Part of a small language model's weights: 10 layers, 3431 steps.
Each number is 128 + 24 x the weight over its row's rms, rounded and kept within 0 to 255. Layers, rows and columns count from 0. The size above them is the row's rms in percent of the matrix's.

# layer 2 MLP down, 320x832, rms 0.0412, rows 0-14, columns 416-623
size [ 94 108 102 107 103 101  96  98  97 108  94  95  98 101  99]
[[139 154 148 132 114 147 129  94 110 148 154 140 135 156 137 138  98 151 108  84 103 159 125  95 144 112 134 126  93 123 142 120 170 137 122 150 113 137 115 187  78 119 140 100 114  94 142 107  97 146 161 169 136 103 109 127 129 145 122 154 110 152 125 142 144 169 107 160 165 132 165 133 132  79 105 141 145 127 131 187 141 150 120 155 116 138  94 130 112 119 121 141 155 114 168 103 139 125 164 163 143 112 135 122 169 125  88 108 168 160 153 127 122 131 118 122 115 130 117 140 105 172  99 122 122 146 118 161 118 141 132 157 114 145 111 111 181  98 147 152 133 108 126 143 128 141 107 163 170 137 128 101 142 113 136 106 115 121  87 124 135 118 166 132 186 126 144 110 167 127 108 129 120 166 104 131 106 101 134 128 205 108 167 158 150 106  66 147 116 141 121  63 134 114 138 133 175  93 175 135 107 157 133 107 103 151 164 103]
 [146 168 125 169 128 179 108 156 159 101 133 112 114  88 141 139 147 138 137 133  84 125 136 140  92 104 148 118 103 136 130 136 129 126  89 128 117 150 172 154  93  96 121 103 163 164 129  84 140 116 135  79  96 117 140 147 140 109 135  69 171 155 141 113 132 150 116 143 102 152 189 166 114 110 118 115 165 102 124 143 154 132 118  82 162 121 115 117 124 159  80 158 116  99 157 108 125 154 155 100 144 136 117 104 107 120 124 150 159 125 130 147 142 116 131 118  71 106 132 123 130 126 118 119 150 119 121 132 128 133 151 167 107 110 137 130 128 150 114 118 152 128 165  85 153 120 144 128 123 207 135 132 129  88 114  71 134 109 110 150  85 119 146 100 109 152  94 114 140 150 112 156 150 145 125 135 154 118  96  98 131 106 109 139  78  82 160  95  68 129 181 138 140 143  80 141 139 136 179 139 155 159 109 146 163 120 127 121]
 [110 177 130 154  96  98  85 153 122 118  90 151  86  99 127 134 148 103 126 134 104 139 113 150 156  87 120 121 154 122  97 133 116 150 124  93 132 149 160 107 145 125 119 136 109 181 102 179  80 118 134 155 137 127 105  84 153 141 124 126 112 119 115  92 131 156 145 126  89 144 145 158 177 123 128 119  98  98 120 122 106 129 123 147 169 133 128 154 124 126 150 141 166 142 181  99 143 140 135 143 142 140 151 112  79 122 164 163 146 126 168 147 119 129 121 102 134 111 143 107 109  99 146 127 118  79 129 149 129 120  89 127 134 134 115 135 109 110 126 138 143 137 128 136 131 133 103  91 114 158 156 131 110 150 143 160 111 102  98 130 128 139 114 155 145 119 181 134 109 127 120 154 121  69 142 109 141 123 143 126 141 142 110 114 139 113 103 131 125 178 169 139  93 154  90 168 128 155 131  78  90 125 151 151 115  96 125  88]
 [135 117 117 130 108 130 118 177 151 131 166 127  83 107 118 116 148 151 104 114 122 116 109 115 160 139  63  78 120 126 188 152 120 119 130 144 143 182 145 176 117 146  93 134 156  90 129 137 116 142  94 136 139 143  92 130 137 144 151  90 125  94 115  95 146 142 149 170 111 127 139 120 154 123 114 119 143 110 177 113 113 117 154 165 154 155  93 131 117 114 155 104 165 142 108 140 153 163  80  67 129  99 173 121 105 168 119 127 125 116 137 123 162 115 190  95 118 152 141 139  62 117 169  86 155 111 120 155 109 122 129 140 110  74 158 149 118  98 105 126 172 142 131 128  99 119 135 123 137 141 104 159 164 130 149 159  91 144 111 109 123 151 155 164 115 128 115 154 170 136 166 120 142 148 126 123 174  94 109 143 136 156 151 143 139 131 143 178  90 146 142 141 141 128 134 137 157  95 125 134 172  93 101 106 111 136 104 133]
 [ 90 138 151 146 124 125 141 110 133 127 100  97 144 138 191 114 103 137 170 156 108 109 140 137  78 119 159 111 132 101 120  92 123 115 107 126 155 126 128  95 137 172 158 118 106 121  98 159 150  74 139 150 116 130 148 110 147 141 108 152 110 122 145 174 122 114 124 179 139 133 128 158 148 119 140 135  80 139 142 109 127 106 121 130 110 150 102  98 123 127 134  71 161 177 105 139 128 109 139 107 130 132  96 101 106 153  85  92 143 163 147 146 135 134 135 137  95 102 138 126 167 128 125 118 153 137 150 133 130 175  77 188 119 126 183 127  85 104 157 132 123 103 107 112 124 133 136  90 150 115 138 125 138 113 120 126 124 159 111 128 155 127  76  92 114 122 163 134 114  98 122 111 168 124 113  93  73 161 135 162 133 111 136 101 111 139 119 135 113 134 169 114  97  97 163 100 105 129 123 116 155 143 108 114 169 128 134 145]
 [106  70 127 164 123 134 120 136 187 113 121 165  82 107 148 151 131 140 127 122 161 137 136 132 101 139 119 159 129 156 147 129 104 150 158 164 174  87 173 152 110 150 112  57 124  88  89 149 130 117 161 167 152 158 120 152 132 155 136 131 136 166 102 127 131 138  76 122 135 142 127 138 125 131 140  98 132 160 122 135 113 159 148 132  52 154 110 164 138 126 138  98 127 113 133 147 144 125  94 126 146 113  95 167 146 135 113 152  97 126 103 147 167 173 119  91 117 152 145 158 105 124 139 143 101 153 146 195 135 133 132 118 157 179 127 140 165 148 146 131 175 120 129 121 103 118 125 164 118 123 128 144 156 156  92  96 134 132 155 135 128 129  94  90 133 126 119 167  86 116 122 128 132 172 163  97 126 150 108 177 113 158 103 157 118 137 145 174 137  71 134  83 152 128 150 153 123 145 140 127 116 156 145 183 170 111 131 146]
 [149 132 111 106 161 123 130 113 132 140 158 147 169 130 114 147 117 106 125 133 162 123 109 134 145  96 142 127 102  94 173 137 153 129 167 153 130 137 163 146 108 124 115 101 132 131 113 117  99 155 154 128 114 104 172 141 131 120 179 128 103 116 129 109 130 144 153 126  85 109 123 116  95  87 131 130 156 126 142 136 139 139 139 102 125 126 102 123 167 180 126 162 113 150 108 107 109 117 131 153 118 146 108 112 130 161 153 139 123 115 112 149 131 126  93 130 132 173 150 146 110 117 106 116 172 144 118 107 126 118 106 134 137 154 175 150 133 194 116 109  79 116 115 158 107 144  94 120 165 118 122 126 118 119 138 127 116 127 116 155 137 130 163 123 108 133 143 140 127 133  95 131 130 122 130 156 135 191 156 125 148 107 120 109 158 137 128 177 112  88 123 110 151 117 119 107 132 115  83 135 124 124  75 152 139 131 189 120]
 [147 122 118 106 135 138 151  92 135 127 148 156 111 167 147 164 141 120 129 102 136 159 144 108 127 104 104 143 150 100 143  67 139 121 158 170 150 132 162 160 147 151 125 152 123 205 161 142 115 113 127 114 153 158 142 160 146  78 176 126 129 107 110  89 161 113 137 157 131 121 109  80 140 114 147 139 144 114 133 109 104 117 146 134 142 119 126 192  85 133 122 117 114 116 101 129 129  99 117 158 156 152 135 134 109 145 138 141 112 144 160  96 198 129 114 182 125 103 155 131 118 151 139  81 144  95 129 148 121 141  61 149  94 141 142 111 154  88 115 103  69 132 196 136 124 156 134 126 150 114 152 138 119  76  69 142  75 129 100 156 127 135 112 143 104  80 134 157  90 131 153  90 121 141 121 142 146 156 103 145 147 120 135 135 160 155 129 127 146 140 150 116 123 151 149 121  98 136  96  59 139 112 131 143 128 107  65 106]
 [175 164 171 155 112 147 125 130 163 158 154 134 113 104 149 141 119 119 114 132 104 111 137 100  79 101 142 173 143 127 116 149 134 114  89 126 134 125 143 169 118  91  78 104 162 120 161 129 153 118 126 113 119 121 149  86 114 156 104 131 128 141  97 149 111 118 160 154 144 154 139 149  75 144 136 139 117 132 140  91 116 158 129 110 104 129 150  75 143 129 163 168 131  99 111 106 153  56 161  91 156 147 126 128 129 139 144 159 125 123 134 125  83 123 116 105 133  93 154 114 131 147 158 108 148 117 114 111 121 131 144 137 181 127 130 102  94 133 147 151 149 103 113 135 135  96  96 156 106 142 140 110 146 128 168 155 133 124 137 135 135 123 156  80 115 122 164 113 116 109 118 140 129 123 121  90 158 100  95 121 164 124 148 134 102 160 151 131 105 152 114 153 164  91  85 109 171 110 144  70 106 130 145 165 146 133 135  97]
 [100 147 121 111 127 168 142 138 162 114 148 136 145 126 100 125 143 165 123 109  91 137 156 128 145 157 164 121 152 156 110  98 144 119 109 102 165 131  98 119 131 152 128 129 137 149 158 117 142 135 117 117 114 138 130 136 127 129 132 120 163 142  95  84 152 107  93 109 187 134 100 138 154 132 109 167 136 108 110 128 125 101 119 126 117 134 118 128 141  80 158 109 134 156 143 148 127 128 146 159 103 132 134 108 140 116 114 113 150 124 112 117 127 128 151 126 102  96 152 119 129 120 109 163 142 119 174 141 120 160 176 154 146 182 144 113 109  69 113 127 142 112 134 131 146 138 123 129 129 145 110 103 144 109 125 175 118 112 116 168 146 112 105 130 101 139 106 155 154  86  88 120 134  96  85 144 159 118 135 164 164 108 165 156 109 141 137 131 109 114 130  79 121 121 152 164 129 107 122 148 143 140 122 107 153 129 155 134]
 [137 168 172 146 129 157 132 132 120 163 141 140 137 116 162 151 132 136 121 122 136 121 104 106 131  93 126 132  95 136 161 129 135  93 159 164 127 126 130 148 134 129 116 139 119 159 110 128 140 160 151 116 139 139 136 139  77 105  99 127 129 110 112 106 136 123 136 157 158 153 143 130 121 126  95 152 137 136 140 114 112 131 142  91 120 177 126 121 101 142 144  90  76 156 113 139  91 119 151 129 128 159 162 154 123 138  69 133 106 135 104 127 130 127 147 146 126 137 122 116 103  83 162 108 135 133 107 109 122 102 125 110 121 149 101 124 148 157 133 145 127 110 123 139 118 100 155 113 126 112 101 133 106  95 115 157 174 118 170  81 123 140 112  85 149 124 121 133 108 113 149 100 104 128 125 130  98 111 122 152 170 158 116  97 102 100  98 189  96 120 140 128 130 109 137 142 138 113 139 137 123 114 105 136  89 108 123 127]
 [117 127 168 148 106 129 113 161 124 116  94 145 144 143 159 102  85 151 132 127 140  91 146 166 114 131 132 172 115 138  84 170 132 103 117 127  83 106 161  81 137 137 142 123  95 133 108 118 165 104 111 138  90 111 155 110 118  95 130 155 149 126 116 130 124 120 135 129 128 133 116 111 125 146 163 136 117 142 101  80 119 119  83 129 137 130 126 106 165 142 121 144 145 106 141 146 145 100 142 111  93 108 120 127 127 131 152 158 100 173 121 133 133 154 149 171 121 127 117 125 162 152 132 179 141 143 105 128 132 105 172 172 139  97 151 197 177 101 140 153 169 117 128 145 129 107 124 152 140 119 145 141 157 116 116 126 120  80 105 103 137 169 124 129 119 160 174 124 160 166 117 165 109 134  99 129 116  91 131 102 132 155 138 114  96 103 100  99 124 148 161 132 103 126 171 145  99 112 137 159 122 202 119 162 114 128 137 150]
 [157 139 138 112 152 113 146 157 147 120 142 150 133  88  81 134 157  93 146 111 118  86 114 134 147 145 135 110 106 115 117 175  98 125 113 139 156 137 130 126 125 134 154 132 189  89 130 150 182 119 137 155 112 145 130 130 163 172  84 142  89 146 119  89  95 120 118  85 166 101  97 125 177 134 151 118 105 157 118 129 134  96 127 132 116  67  90 126 106  92 134 107 130 126  72 118 135 148 133 147 164 131 126 104 178 142  88 142 151 112 124 134 130 135 129 172 121 157 164 151 110 139 119 116  97 176 147  91 146 133 145  77  99 122 107 150 116 133 109 119 146 154 127 172 187  67  98 100 108 131  99 114 152 101 118 135 162 104  77  99 135 155 133 135 136 160 119 140 112  78 164 131 152 106 141 128 136 118 123 151 156  88 150  98 144  88 119 139  92  97 123 151 133  97 171 134 130 119 111 107  90 101 118 120 105 124 152 122]
 [119 114 143 154 108 141 112 158 106 171 121 172 133 139 110 176 111 126 157 200 102 173 160  91 136 152 110 117 121 143 143  98 159 118 137  86 129 113 124 184 101 146 139 140 121 102 123  98 146 148 146 110 105  78 116 138 131 160 148 153 136 156 171  91 151 140 153 119 114  93 148 150 123 114 111 140 162 147 122 115 115 117 155 176 131 167 163  96 124 148 150 131 117 134 143  90 172 151  95 150 122 141 123 104 107 144 110 133 129 124 191 122 163 139 139  91 116 148 136 121 118 150 144 142 112 149 145 122 129 165 163 108 159 141 125 127  97 115 133 126 180 137 147 111 179 159 124 101 162 143 140 140 102 109 113 141 150 109 141 141 112 133  76 127 151 125 158 125 155 101 146 144 163 147 141 110  85  98  82 145  99 168 108 137 138 132  96 127 142 130 137 155 126 145 166 140 128 141 110 166 150  74 139 105 132  70 146 111]
 [112 117 146 138 142 126 136 161 131 126 133 115 190 103 133 100 138 152  97 170 122  87 134 178 113 118 133 143 140 149 128 136 116 115 133 150 105 128 174 132  88 120  75 142 136 108 152  71 140 112 112 115 125 103 135 146  97  91 145 130 177 158 156 125 113 156 101  90 134  75 105 116 136 136 117 145 151 110 146  83 114 116 142 113 143 156 102 142 142 139  96 122  98 134 100 142 108  94 121 171 136 130 120 146 103 129 132 110  96 101 110 115 148 127 132 147  83 109 108 146 115 146 120 115 120  99 167  97 127 181  68 133 133 138 133 103 128 117 121 134 111 154 115 142 150 111 160 125  97 131 126 141 141 105 126  81 155 160 121 134 120  91  99 112 163 115 146 118 153 128 133 125 165  66 106 179 124  72 119 104 120 130 101  76 139 141 127 142 113  82 158 109 108 140 134 113  91  90 151 110 148 141 153  78 149 123  88 126]]